Weights of a small GPT-style language model, trained from scratch on English Wikipedia: 13 layers, 1.7M parameters.
Each number is 128 + 32 x the weight over its row's rms, rounded and kept within 0 to 255. Layers, rows and columns count from 0. The size above them is the row's rms in percent of the matrix's.

# layer 7 MLP down (transposed), 384x96, rms 0.209, rows 196-231, columns 0-95
size [ 93  85 104 108  93 110  97 110 107  96 117  85  96  97  97  93  91  93 101  88  98  93 118  90 101 107  99 105  98 102 110  94 108 123  83 105]
[[115 171 126 114 117  80 113 174 120 101 183 125  57 117  42 116 142 100 135 130  82 155 177 107 146 105 112 109 142 184  91  72 105 110 155 103  85 131 117 107 108 125 118 166 111 111 128  88 139  79 128 151  97 186 151 131 208 133 152 186  93  97 145 130 157 151 154 113  60 145 131  91 108  96 146 133 165 123 155 172 175 145 120 130  50 102 151 135 121 143 138 188 122 125 157 118]
 [140 135 119 157 162 204  65 127  86 115 138 130 104 130 120 143 125  83 130 124  79 144 138 114 179 158  86 111 114  99 120 122 115 146 147 125 165  96 154 122 219  57  86  93  92  86 109 119 116 141 131  88 129  91 120 114  19 160 127 118 161  86 124 193 115 153 144 140 181 155 154  89  96  88 112 146 165 123 156  93 135  97 173 141 159  89 146 136 125 126  93  83 137 116 117 158]
 [115 154 172 123 135  73 139 153  80  98 129 160  81 148 128 105 149 138 118 112 167 143 130 116 128 140 213 107 119 177 152 149 180  94 121 110  59 140 133  86 140 171 122 122 153 127 126 170 103 105 165 209 151  97 128 146 192  72 105 144 114  95 110 122 133  76 160 137  71 219 103 147  93 125 130 110 129 113  94 108 106 120 163 144 102 146 135 149 152 138  70 183 117 158 180 146]
 [106 136 185 161 149  44 107 146 128 116 133 140 142 142  78 117 108 104 152 130 194 163 142  78 113 151 120 132 151  83 117  75 108 120 123 151 106 141  97 124  79 164 165 112 176 156 116  90  76  90 165 122 160 111 145  78 197 139 124 109 135  96  53 136 111 138  75 168 148 119 123 141 138  90  76 156 144 173  83 145 105  63 112 127 112 187 126 126 127 174 133 172 166 111 163 107]
 [114 117 173 102 115 106 131 159 156 144 128 153  82 156  39 193 159  89 132 168 170 150  69 152 118 141 161 116 107 106 144 176 104 140 136 148 103 138 128 125 114 164 204 109 129  56 126 106 149 145 140 139 118 148 113 112 119 100 124  29 109 164  67 126  95 132 192 179 147  91 152  92 134 102 148 117 128 156 143 182 172 141 109 143 163 116 175  86 154 116 160 113 135  95 134 147]
 [129 124  72 101 156 171 151 134 129 134 159  75 150 100 109 126 156 146 131 166 109 175  50 134 142 147 107 132 131 131 104  78 106  92 116 137 144 155  90 136 155 139 133 124 140 125 228 166 139  87 102 135 106  98 128 165 146  82 127 138  95 144 179 143  85  69 156  92 116 177 150 137 122 132 140 121 158 173 148 143 172  59 104 149 180  84 126  66 107 146 156 163 185  70  95 109]
 [121 104 118 108 126 168 167  80 148 131  88 161 128 162 105 101 132  95  79 107 150 151 115 167 117 103 179 145 111 155 145  41 185 168 139 140 112 170  75 125 170 137 118 135 145 211 165 146 157 107 178 153  88 180  83 140 131 163 126 129  84 115  92 123 148 175 156 134 105 106 147 133 128 208 142 146 189 114  98 125 120 106 147 127  89  83 165  71 128 139 156 134 144  84 164 150]
 [128  77 162 126 106 140 121 127 158 129 199 119 128  92 122 178 122  77 162 125  82 133  77 153  85 134 143 180 115  92 129 158 123 154 140 114 176 187 132 161 148 143 138 119  72 131  54  62 148  90 147 129 140 115 165 128 179 115 153 136 125 126 129 179 114 141 106 114 141 140 119 132 103 157 126  34 184 195 129 144 136 126 125 101 182 137 205 102 152  73 146 113 132 147 109  98]
 [ 84  98 111 150 165 103 114 109 168 104 138 124 123 131 119  62  70 196 112 103  77 186 170 154 109 118 164 140 112 192 131 117  60 111 161  90  92 146  55 139 115 139 127 159  99 160 157 141 164 109 135 100 117 108 163 118 164  61 140 168 163 156 156 143  97 198 106 163 142 138 116 152 126 129 126 148 133 144 124 133 100 164 141  72 125 152  72 130  80 132 108 137 127 121 209 108]
 [104 121 122  86 135 116 114 164 158 146 103 155  77 115 165 129 129  96 143  97 171  84  86 136 223 138 194 138 150 134 133 153 130 179 142 106 172  99 126 119  83 103 149 159 113 184  84 144 182  97  84 125 117 120  89  99 130 153 156 121 156 183 162  94 140 120 105 165 146 188 122  90  94 116 147 105 172 153 125 121  86  69 132  93 139 100 158 131 181 159 154 142 103 154 198  87]
 [129  99 136 136 108 139  64 136 134 135 111 129 208 130 107 173 111 193 123 123 115 118 132 155 153 142 193  79 133 164  81 116 167 162 122 124  83 157 135 110 183 160 109 127 120 144 155 143 162 154 122 195  53 117 169 143 152 122 181  95 105  90  43 149 172 110  74  84 114 146  74 118 119 144 148 165 128 137 176 148 108 135 105 143 131 130 180 104 120  82 123 126 145  80 129  82]
 [118  85 112 155  84 215 142 132 120 121  70 117 168 134 125 138 113 128 157 159  74  78 137 132 113 117  50  99 135 112 121 153 139  95 119  99 156 106 128  97 121 115 123 160 119 160 174 132 149  95 139 161 152 143 111 142 124 162 107  93 164 122 112 162 107 122 116 107 170 147 115 137  60 179 149 141  70 132 121  65 148 140 190 188 134 166 182  77 135 165 135  98 145 136  31 153]
 [127 130 108 152 143 124 148 169 180 132  77  91 124 127 123 104  96 144 174 110  92 123  63 125 112 184  94  96 126 131 200 125 126 152 156 111 175 100 142 122 179  90  98  97 106 104 146 108 125 153 130 110 202 209 188 138 148 145  70 117 105 154 142  71 125 126 140 113  83 116 123  79 130 143 106 119 141 239 144 112 157 119 145 191 129 132  97 142  81 143 135  93 145 137 140 117]
 [ 90 187 172 120 112  90 191 111 147  87  83 164  94 159 107 169 108 128 110 125  96 197 127 102 195  76  97 153 185 105 156 164  50  98  93 125  95 108 117 118  98 135 111 142 155  86  44  86 113  90 130 180 147 151 111 120 158 147 100 146 174 144 115 163 129 177  77 134  84 106 106 134 125 137 144 124 137 154 131 135 115 101  98 157 110 103 142 182  89 124 142 153 122 148 106 147]
 [180 123 122 149 153 131  99 144 157 113 213 121 153  71 148 116 146 169  85 134 157 111 120 106 130 126  98 109 106 157 134 163 196 120 117 122 153 102 101 122 180 135  76 164  93 193 126 118  66 193 131 152 128 117 137  88 184 138 171 153 152 162 103 153 127 104 124  96 142 122  73 130 149 190 155 150  89 128 166 143 130 131 167 106 137 134 132 160 146 202 122  92 182 105  66  82]
 [174  97 111 104 207 104  89 101 164 192 100 143 130 111 117  96 129 148 157 129  42 135 107 150 147 117 139 116 121 117  83  71 134 117 146 138 116 125  95 171 171  65 120  93 164 101 153 135 116 105 180 100 130  93 175  62 123 146 143 167 128 189 147 165 143 196  97 118 126 108 133 155 100  71 120  99 151 108 141 147  97 150 153 143 143  96 201 133 119 133 106 136 144 117 177  77]
 [108 145 167 130 136 154 132 118 109 164 156  89 138 127 151 187 139 116 135 164 104 176 133 195 157 181 127 140  64 160 157 155 111 151 123 129 136 120 163 140  83 117 162 122 112 161 111 135 110 204 159  80 161  74  75 163 137 160 175  94 182  96 105  74 160 106 116 112  75  89 159 115 113 111 119 109 118 144 179 126  56 108 104  87 144 182  94  95  73 123 119 148 149 155  88 111]
 [161  86 101 111 142 121  89 120 109 147 117 105 159  89 127 146 172  98 130 102  72  98 147 126 156 144  62 137 152  99 119 124 193  81  54 136 144 108 142  80  90 126  75 142 129 126 102 162  91 133  51 157  88 149 103 141  50 141 143 117 206  88 168 164 166  92 136 104  89 162 151 114 115 124 187  87 131 113 132 162 122 137 115 141 106 157 132 117 105  85 109 151 138  95  92  77]
 [124 115 170 149 145 195 113  65 103 105 143 126 148 128 165 125 153 126 128 197 118 105 139 153 129 100 173  66 138 142 144 107 118 118  69 131 133  93 102 156 219 161  83 145  95  79 168 113 106 155 162 115 184 133  50  92 120 147  98 105 172 136 151 106 159 164  52 134 135 152 146 103 135 153 101 130 109 109 137 137 121  90 117  82 145 149 106 111  75 153 111 106  48 124 136 143]
 [100 103  91 119 149 139 126 129 152 131 167 154 162  52 130  92 163 125 165 207  75 133 135 115  91 136 139 129 171 103 111 126  87 138 130 146 142 126 151  69 135  89 203 127 157  72 149 132 154 112 171 157  73 187 148  97 148 103 142 169  63 157 180 146  86  99 128 140 156 131 115 183 159 167 135 172 126 103 148 164 123 110 116 163 143 159 116 147  82 136  58 142 139 141  87 159]
 [160 121 223 140 152 119  82  82 122  85  92 156 120 116 157 125 105 132 153 148 121 132 195 122  61  78  81 122 100 111 135  76 207  86 187 155  92 141  84  80 101 114  93 139 119 151 150 105 131 121  84  93 152 137 148 137 130 104 122 133 105  92  80 148  93 161 140  97 160 148 136 124 144 153 150  96 106 106  83 105  99  57 152 134 134 158  93 162 136 171 107  97 165 127 130 173]
 [205 156 178 119 172 122  76 127 177 114  93  83 181 154 160  65 170 146 151 118 109 142 118  97  59 156 129  96 149 126 114 183 133 150 140  93  94  92 107 104 167 133 100 145 131 118 147 190 167  81 182 168 114 194 142 149 113 131 146 133 135  98  66 130 143 147 164 144 108 149 135 116 199 150 143 140 184 100 150 134 169 111 166 140 127 131 105  84 148 165 145 128 163 139 122 167]
 [121 119 188 193 122  65 101  56 129 115 133 141 106 118 138  99 182 162  95  43 146 180 105  94 184 149 136 129 138 125  99  86 131  76 125 162 169 104 131 109 129 139 152  80 143 124 101  79 164  84 148 134 140 187 128 162 157 112 156 130 130 103 116 134 146 130 132 166 102 148 139 151 116 109  94 120 184 118 133  92 201  98 105 175  94 148  85  96 135 128  57 109  90 121  99 128]
 [118 148 107 170 120  91 169 142 100 128  75 206 124 123  51  57 129 178 165 125  77  88  80  94 164 144 116 131 167 127  97 100 152 152 122  89 127 147 123 117  82 159 147 123 136 172 122 179 135 130 171  91 138 186 125  95 140  69 135 129 200 125 103 107 141 157 117 153 116 105 142 197 133 128 167 135 123 116 139 132 138 127 130 104 156 110 127 164 150 151 158 112 105 184 211 155]
 [177 124  81 131 129 157 137 108 167 112 130 139 179 116 117  98  91 189 146 101 168 151  93  89 113  73 149 107 128 101 136  98  88 142 135  75 108 116 110  97 151 112 142 144 145 135  95 117 104 102  49 106  79 114 195 152  95 170 163  88 117 108  74 170 120  91 179 109 110 118 132 162 195 158 170 172 117  53 165 134 147 177 102 136 156 139 100 153 153 163 128 105 139 107  75 141]
 [139 168 169 134 121 166 124 135 105 120 156  75 159  82  94  94 123 124 135 133 168 145  46 170 132 147 180 156 101 153 152 104 114 158 178 110 188 107 119 115  99 191  82 142  83 141 162  79 134 141 162  68 171  83 108  99 135 106 154 115 138  57 127 104 132 158 113 161 154 121  84  93  69 120 139 149 169 137 142 182 110 121 104 134 110 138 125 133 133 145 104 139 163  48 182 147]
 [159 110  77  76 153 144 101 119 132 185 119 145 109 122 143 120 138 121 117 135 214 140  67  81 101 171 121 105 129 107 101 146 109 148 145 111 171 116 169 140  53 143 118 104 105 142 104 108 152 204 166 140 120  70 125 109 117 132  81 190 104  92  62 163  86 109 103 173 158 193 152 159 125  94 151 101 156 104 183 152 119 136 140 148 136 150  96 101 115 152 175 113 163 153 114 165]
 [128 157 164 165 131 150  81 114 109 130 164 107 108 151  86 158 163  81  94 134 176 127 107  98 130 147 154  43 113 123  85 112  89 137  57  75 154 115 122 151 129 170 136 139 132 103 126 108 102 168 112  71 160  83  85 132 185 132 116 137 211  93 156 166 105 113  56 126  86 138 129 123 111 128 146 142 118 149 171 115  63 151 129 114 175 110 183 150 188 149 154 146  93 112 112 131]
 [ 90  82 193 133  93 116 119  75  75  97 156 112 116 120 133 100 124 174 155 174 129  89 196 156 145 132 143 143 169 109 154 137 135 110 126 130 123 113 171 156 101 118 102 106 126 147 117 128 140 121  88 103  26 107  99  90 103 143 184 161 108 141 178 150 117 135 113 146 108  68  69 125 142 115 146 184 171 143 149 120 175 188 155 110 108  86 110  46  99 147 156  92 139 144 119 155]
 [161 145 103 126 132 126 150 171 110 104 139 111 132 143 115  77 171  48 101  67 175 116 106 148  73 147 151  98 168 153 123 106 135 153 144 148 116 105 107 149 172 138  70 139  97 172 120 163 145 115 106  88 140 131  93 175 112 155 126 137 176 116 166 144 135 161 117 151 101 105 166 138 137 129 130 101 144  72 125 186 215 139 141 140 178  59 133 148  62  92 144 126 120 125 200  73]
 [ 91 152  82  84 163 127 101 102 136 123 178 120 110 125  99 217 135 158 107 156 146 189  94 140 109 144 112 147  44 114 129 165 122  96  98 111  54 119 137 151 152 134 134 131 154  89 135 161 141  93 127 173 103 110 122 171 154 133 193 150 144 132 122 156 167  48  54 188 142  73 150 170  94 141  99 134 134 131 164 112 122 145 128 133  85 117 113 132 118 125  94 104  79  90 140 151]
 [106 159 118 199 166  91 112 130  86 113  69 161 123 169 122  94  88 150 112  86 137 124  91  88 154 154 150 139 145 135  98 125 156 143  97 102  99 104 130 122  92 127 186 143 162 110 156 152 101  88 164  86 130  85 111 107 134 159 104 154 129 182  73 123 122 139 109  62 103 136 133 126  90 101 136  74 169  94  81  75 131 105 121  50  43 176 116 121 143 118 105 177 101 171 131 123]
 [133  82 132  92 130 115 137 135  93 136 120  95  83 108 160  67  95 130 179  45  46 108 137  70 126 108 135 130 133 157 120  82 137 146 149 142 109  98 181 154  93 120 182 153 112 141 140 139 123 181 130 154  70 184 111 174  65 102 119 138 100 124 122 107 161 132 141 136 145 205 147 108 147 143 123 104 160 132 112  95  86 150 140  76 120 116 108  67  75 106 111 167 140 153  72 113]
 [144 130 152 118 114 147 111  63 134 100  94 127 104 166 100 212 126 165 127 161 118 119 129 130 172 192 130 208 194 134 118 134 123 111 157 165 129 117 167 105 112 160 152 137  64  84 104 136  87  42 123  73 183 135 104 110  92 143  95 133 152 156 106 114  96  43 126 151 128 131 155 102 113 162 122  91 150 116 115 141 100 132 159 115 117 138  89 147 186  95  78 127 120 107 154 157]
 [104  70 106 111 104 133 141 177 177 113  71 161  68 120  99 119 109 152 142  96 139 144 201 129 146 111 165 199 103 168 155 117  80 165 114 111 120 140 127  96 139 106 163 129 128 166 115 180 109  68 128 167 151 145  77 117 166  43 168 196 139 107 145 122  96 182 141 146 101 109 110 143 129 147 128 144 106 134 130 132 162  98 152 142 127 122 157 100 161 161  89 218 132 107 105 142]
 [189  88  82 144  64 128 139 117  85 107 112 158 150 114 180 164 101 128  61  96 110 126 151 172 170 135 162 128  90 124 149  91 110 116  93 117 155 114  73 126 135  88 107 137 168 101 145 105 139  52 134 155  65  76  88 119 134 116 153  53 138 156 167 122 174 157 107  79 167 119 146 188 182 129 121 146 167 118 125  90 149 119 136 122 131 164 135  70 139 149  99 138 169 154 162 134]]
# layer 7 MLP up, 384x96, rms 0.196, rows 197-232, columns 0-95
size [101  97 107  97 102 109 110 106 105 119  86  95  92 104 114  85  94 102  91 105 101 104  96 103  96 101 107 104  97  99  97 107 106  90 104 102]
[[113 160 170 134 116 114 176 149 197  73 110 189  88 191 139  92 155 165 124 147 171 142 101 137 148 156 153 135 133 111 140 169 137 173 134 116 155 202 130 121 116 100 159 146 229 129 100 121 161 170  80 160  94 104 172 118 148 140 136 104  99 147 141 118 152 143  44  91 155 161 157 125 153 126 129 163 130  76 112 147 147 177 149 131 120  82  90 160 164 128 102 122 168 161 128 137]
 [146 120 122 139 119 109 110  26 132 162 129  84 149 140 167 143 151 110 123 172 135 142 114 129 109 105  86 152 163 118 124 141 100 156 103 160 163 114 141 122 155  78 121 143 131 144 138 130 115 129 119 111 122 144 183  90 143 158  95  95 152  68 135 163 235 112  99 181  78 171 122  87 147 158  97  45 107 149 156 115 162 199 173 182 141 112 125 147 115 145  78 118 172 105 147 141]
 [175 134 114 147 119 127  74 130  90 106 148 150 156 141 151 156  71 152 117 150 132 128 115 128 179 172 173  82 200  88  78 128  45 127  90 158 183 129 126  95 121 135 110 180 118  70  97 154 142 139 102 135 135  96 139 102 106  94 200 154 109 122 160 154  86  95 206 142 169 168 162 106 100  90 146 165 134 105 156 167  89 132 148 132 137 132 130 139 137 135 123 104  81 110 144  65]
 [112 141  66 119 138  64 147 128  87 194 166 119 158 104 132 102 174 139 134 140 139 127 129 133 177 119 152 107 131 114  78 130  69 146  98  94 145 120 148 115 120 159  51 160 122 182 103 171  88  66  63 152 126 141 113  90 101 129 159 132 166 124 183 131 144 118 146 115 101 134 138 147 134 159 140  88 152 113 136  91 205 135 176 174  86 115 175 129  78  70 167 112 159  92 133 155]
 [156 127 125 136 139 108 159 138  82 189 155 120 115  84 124 178 126  90 165 188 102 108 111 148 151  79 121 144 130 135 164  98 111 168 121 148 142 169 141  83 201 142 158 136  96 169  87 109 122 206 103 171  43 171 196 161 156 114 102 116 159 154 165 170 129  78 125 145  94  85 159 173 156  97 107  81 160 119 142 154 127 116 107 174 104 128 134 123 105 123 153 122  97  88  94 141]
 [175 148 129 159  81 137 171 159 182  80 105 132 108 175 130 151 121 165 160 172 108 104 108 135 157  83  52 155 131 101  73 174 100 106 144 158 202 121 122 150 144  91 172 157 187 109 110 134 185 104 116  99 127 123 123 148 169 192 126 154 153 154 141 140 128 154  57 135 107 149 108 175 120 101  88 194 120 158  76 133 131 161 144  73 125 121  94 150 146 119 116 106 136 153 165 105]
 [125 204 180  97 165  86 150 125 161 170 172 142 118 106 178 175  80  94 126 141 126 158 153 103 133 114 102 146 124 116 158  97 151 133  62 124 139 154  98 115 186 153 156 140 100  85 158 141 116 184 102  64 102 157 126 139 187 147 138 104 143 114 199 107 116 114  86 173 162 182 105 151 202 131 132 155 117 106  76 142 123 140 108 168 166 141  83 170 110 126 149 139 152 162  90 118]
 [112 157 178 119  75 181 164 144 105  85 201 139 157 125 130 163 119 144 219 164  97 128 117 156  87 161 144 142 118 197 120 163 132 148 106 119 114 106 174 127 138 150  58 140 136 159 120 150  61 101 132 140 195  96 174 164 151 175 134 130 166 125 124 119 119 136 125  98 104  57 128 135 175  96  96 163 102 123 104 125 171 106  84 171 167  97 125  92 135 153 153 131 121 127 161  96]
 [113 124 129 147 105 113 102  91 108 110 156 128 146 101 135 126  91 135 150 114 108 162  86 143 129 169  86 169 115 182 105 176  84  97 107 133 107 158 188 110 198 143 129 134 141  51  98 134 122 170 140  66 178 170 165 165 145  61 161 153 124 115  56 136 127  71 109 143 134 137 129  63 107  61 157 145 111 113  91 108 127 138  58 105 120 172 126 166 138 130 159 122 115  87 117 158]
 [165 104 146 179  84 108 140 115 155 159  89 134 217 132  97 153 129 211 136  84 129  93 171 140 154 101 171 118 119 112 127 182 158 201 111 151 135 140 100 127 135 120 167 154 140 173 136 112 157 200 119 132 124 114 131  81 127 102 134  60  85  91  68 146 141  93 127 116 119 113 132 110  97  87 132 184 129 109 154 143 146 180  93 156 143 135 135 154 117  94 105  59  88 143 121 171]
 [ 79 167 128 124 108  82 111 125 119  90  89  83 137 129 124 116 110 126 150 114 175 114  98 141 154 114 118 124 109 107 129 116  99 160 125 123 118  48 131 127 146 114 152  80 189 119 193  95 133 110 152 108 131  57  75 148 208  98 120 109  55 144 123 146 191 117 107 138 110 119  66 150 146 123 125 170 104 171 153  98 179  83  76 114 118 161  62 143 121  91 172 126 127  73 151 128]
 [116  94  99 155   0 134 150  85 115  90 119 128 144 126  97 152 139 149  93 120 146 101 120 104  94 159 176 149 155 170  91 112 128 119 117 157 102 138 121 160 128 114  82 174 145 176 144 114 131  65 118 109 169  91 136  96 114 167 106  81  97 118 129 151 127 106 106 103 149 111 180 182 169 200  88 149 134  97 189 152 177 137  97 116 124 110 163 113 119 150 107 131 167 103 135  68]
 [154  85  76 112 152 183 113 122 147 129 151 184  67 107 150 119 139 111 161 179  81 182  40 176 109 123 159 105 142  47 172 166 156 155 143 171 148 136 131 141 120 132 131 155 148 124 134 167 115 174 157 155  83 145  67  83 142 143 158  85 104 153 131 126 110 124 148 116 106 112 175 178 133  67 125 131 131 130 180 107 138 145 129  92 157 137 132 153  71 152 106 166  82 152 113 152]
 [ 86 104 184 170 134 100 164 134 143 112 131 204 161 132 140 152 110 138 112  98 185 139 151 108 134  79 152 133 131 142 114  92 137 149 160 138 131 165 143 141 114 121 128 101 197  58 151 155 138 116 134 157 139 104 181 103 114 158 138 194 135 172 121 141  58 103 124 117 120 152 169 160  84 141 136 126 182 123 138 134 137 123 160 128 126 133 152 105 147 184 205 142  21 193 122 114]
 [173 172 113  92 137 130 135 158 170 122  99 181 132 131 144 156 131 131 138 119  83  84 133 121 126 142 107 150 135 154 105 182 111 154 121 137 128 158  82 154 128 104 126  93 148  86 122 129 127 146 101 117 139  66 123  58 116 152 111  98 120 176 185 149 164 176 118 124 186  79 139 171  46 109  88 160 121 127 125 186 169 218 128 161 107 141 136 148  97 144  73 170  99  53 120 138]
 [161 212 124 158 145 106 202 191 168  96 142 139 113 143 131 147 111 162 164 104 145 134 124  97 101 161 164  26 115  86 146 133  99 150 151  68 138 150 132  86 144 103 137 133 133 153 164 134 143 106 125 140 120 109 126 137 165 167 118  79 138  82 137 168 127 158 186 194 118 121  91 125 112  84 133 143 142  90 124 153  84 129 129 171  91 124 126 203 179 126 145 144  74 145 116 166]
 [ 86 101 143  64 101 103 154 152 118 109 178 177  94 152 225  69 122 133 114  82 152 112 143 124  81 166 133  94 158 162 138 144 110 123 163 158 108 128 134  91  89 135 112  84 143 135 133 125 168 118  79 126 126 106  90 185 111 158 111 181 158 141 112 123 127 126 142 103 119 131 161 212  97 162 133 149 158 128 110 124  71 113 110 121 108 172 162 145 178 159 172 144  90  86 132 203]
 [152  99 154  82 160 117 189  94 126 125 136 166 151 155 145 140 192  79 152  99 140 169  86 151 149  58 122 136 173 138 150 141 154 135 143  48 152 131 163  56 103 118 114 141  97 142 173 165 169 146 110 135 120 212 131 123 186 172  86 137  93 171  90 103 133 134 120 101 119 146 134  99 118 171  99 125 177 154 101 118 141 126 183 166 124 142 123  99 135  81 130 187 167 117 154 111]
 [125 121 168 138 146 134 160 100 161 131  71 169 144 169 120 170 129 146 104 124  90 102 116 137 115 155 128 100 160 138 100 161 126 106 115  97 145 126  92 160 164 127  91 148 165 117 154  86  93 189 134  88 183  24 119 163 111 146 128 117 102 148 173 149 138 136 143 134 114 160 186 139  93 162  73 173 116  61  87 115 129 158 126 130  29 142 144 106 157 119 205 115 111 165 136 119]
 [150 131 126 101 164  83 127  70 123 192 150 110 120  97 129 188 140 152 154 143 127 111 138  87 154  83 138 125 105 122 111 145 146 126 171  98 143 104 135 132 103 100 150 147 148 105 207 163 107 151 136 150 108 136 127 165 168 166 161 137 101 101 168 126  69  58  79 138  99  54 162 179  98 144 156 169 160 106 119 128 150 166 135 173 121  92 151 150  56 149 199 169 137 134  96  86]
 [117 126 122 132  91 157 155 192 128 141 118 179  81 114 136 113 111 146  99  91 111 112 140  85 146 124 167 129 117 130 140 139 125 136 114 154 109 149 144 156  91 168 107 113 129  95  87 166  77 170 119 151 140  97  74 102  80 119  80  92 122 111  47 128 167 147 138 143 133  98 153 111 171 144  52  54  91 141 191 156 204 155 118 127 158 120 110 160  87 116 124 179  73 156  88  78]
 [147 185 129  96 158  87 182 158 115 159  91 120 174  88 129  89 111 120 113 157 153 114  86 115  97 133 166 116 140  95  93 120 166 141 187 146  54 159 138 146 120 134 126 169 132 135 184 134 173 168 145  97 111 112 123 123  85  88  81  88  96 158 171 122 157 159 163 151 100 146 178 102  63 129 181 144 135 105 140 111  92  85 166 155  64 176  92 126  99 168 144 171 134 116  82 111]
 [135 134 162 128 115 110 103 118 116 135 131 145  88  72 156 202 123 163  49 108  95 122  73 101 118 120 125 104 107 179 146 151 115 151 129 116 136 162 147  75 182 126 105 126 152 183  84 111 182 151  88 114 128  94 136 134 132 133  91 153 129 108 135 193 115 124 147  99 127  92 133 129 159 213 101 190  95 117  55 172 109  75  77 120 122 127 154 146 122 171 165 118 153 160 184 150]
 [133 189  90 130 162  95 136  84 139  98 157 113 106 137 219 138 124 121 127 133 151 100 121 129  97 116 199 120 146 100 217 158  71 112 113  80 107 108 161 146 128  69 119 120 119 137 128 159 109 105 150 167  95 164 117 180  79  95 184 129 142 135 133 127 150 147 155 183 102 117 117 107 116  99 154 148 104 154 142 117 103  92 127 129 163 210  86  83 139  90 176 145  72 138 157 152]
 [118 128 105  86 125  85 140 146 169  70 130 148  98 164 142 149  97 112 126 104 135 136 117 145 107 190 114 157 119 156 129 195 144 143 167 142 157 123 122 167 168  95 153 131 119 175 131 135 118 139  83 164 149 126 154  83  70 117 104 104 133 136  98 143 127 133 155  87 213 162  72  99 142 164 116 114 157 163  71 172 115 109 119  83 144 141 142 207 201 147  78 183 167 175 102 114]
 [114 140  92 183 133 125 162 146  91 116 125 160 117 109 101  94 128  96 168 115 115 106 132 165 150 141 111 151 141 140 152 118 126 135  88 115  82 154 118 153 136  95 142 142 134 131 166 176 112 116 163 106  96 159  55 129 139 168  97  63 137 160 146 143 208  74 143 104  86  42  74  81 113 163 149 120 177 184  53 121 137  85  68 115  88 110 143 158  94 158 160 162 120 120 134 104]
 [136 148 104 142 117 134 130 154 101  89 191 212 183 115 158 143 122  99  90 156 164 154  92 106 138 103 193 159 167 128  98 122 152 148  70  92 141 100 171 127 151 188 178 144 144 165  87 185  81 141 139 164 153 125 128 154 111  63 116 125 169 148 176 106 169  72 119 174 144  98 108 136 146 142  92 154  96  69 133 162 130 157 113 164 143 140 146  87 148 117 135 159 166 154 137  88]
 [141 132 156 162 191 119 171 123  77 158 129 164 152 157 107 128 145 103 164 144 135 154 147 119 101 175  71 129 177 139  90 155 151  90  82 140 117 116 162 156 101  80  91 155 202 130 163 215 126 145 113 106 145 134 142 135 139 170 156 104 129 128 103 184 160 136 148  58  76 137 183 143  95  89 103 119 122 126  89 126 150 134 100 138 206 121 126 141 106 150  58 142  89 155 132  93]
 [145 160 135 123 124  94 149  77  94 103 104 204 160 134 131 115 152 101 172 165 156  71 164 188 112 140 133 171  35 134 145 202 113 111 101 100 136 121 167 136 130 138 115 133 134 151 136 167 137 114  97 147 151 105 115 113 116 154 121 132  80  68 131 162 180 124 112 179 113 143 137 167 148 169 102  97 152  73 168 116  82 190 151 146 122  80 160 131  83 164 107 171 136 166 137  84]
 [126 167  73 142 111 104 119  81  89 150  77  98 108 124 100 109 111 127  88 152 195 103 109 121 152 176 112 128  80 119 133  98 107 158 178 134 149 155 126 150 185 113 118  99  85 158 133 178  70 182 112 119 145 105  96  86 135 152 125  73 211 195 139  80 170 142 114 146 115 155 183 151 105 116 129 100  96 118 146 109 113  54  88  90 142 119 153 112  98 102 173 137 150 150 104  99]
 [151 134 163 106  93 124  91 173 167 131 171 123 136 107  70 207 152 147 126 134 139 105 139  82 114 124 115  77 161 129  94 121 144 204 141 171 106 143 124 131 132 114 118 168 152 111 161 140 175 173 103 106 123 109 148 117 135 168 137 144  88  93 213 136 116 118 157 175 157 120 172  75 104 114 172 191 106  73 121 142  69 125 114 106 130 183 108 162 137 110 158  73 195 146 134 121]
 [134 183 113  65 127 175 104 105 174  97 122 125 118  69 123 126  92 141  87 160  65  99 124 142 160 148 136  99 109 131 117 120 156 162 108 160 180 137 201 152 154 114 140  68 117 131 116 122 124 201 125 162 133 146 159  55 102 103  86 143 112 133 146 189  96 135 115 111  83 181 126  94 114 117 149 104 132 152 115 130  96 112 126  87 159 185  49 125 158  98 137 135 146 189  86 106]
 [126 116 168 209 112 128 126 126  80 163 106 143 124 158  93 120  92 101 136 146 196 187 113  89 163 158 118 107 113 155 126 176 116  60 161 171 109 170 107 138 187 134 166 139  91 159  99 169 111 117  71 150 149 132 156 159 128 169 133  84 105 104 112  99 160 127 136 116 104 168  96 166  96 134 123 111 163 190 151  72 125 134  80 136 158 136  84 148 127  76 104 183 147 128  77  89]
 [199 109  88 132  89 117 123 126 126 116 114 130 156 165 137 139 103 146 129 149 165 160  87 145  98 150 143  90 178 153 151  80 118 139 133 162 120 161 140 163 102 130  96 134 121 124  97 135 152 140 191 102 138 132 148 120 116 216 114  72 129 152 140 120  66  76 125 119 181 152 150 157 145  36  67 155 117 122 218 130 100 182 120  84 166  81 125  96 138 131 124  90 101 126 105 163]
 [ 99 160 130  74 165  16  83 123  71 120 138 107 105 131 120 120 119 108 163 111 144 149 153  58 160 132 171  93 158 139 169  76 173  97 151 131  79 168 147 114 143 128  88 154  96 162 160 130 126 100 103  61 160 133 133 167 158 175 119 108 148 114 138 175 135 140 128 150 113 107 163 104  71 146 126 125  75 124  98 147 119 116 147 156 143  85  91 143  85 172  95 175 145  77 146 114]
 [146 113 137 146 120 174 118 119 134 174 142 139 159 140 181 132  83 147 141 160 150 127 161 128 137 140  99 130 127 148 118 171  96 174 100 181 126 117  90 130 126 120  85 157 118 108 131 139 211 131  96 114 102 148  24  99  93 137 121 160 150 122  88 121  91 132 116  89 111 166 137  90 143 100 135  58 160 172  39 148 127 109  77 114  86 129  94 198 182 115 141 181 153  88 117 114]]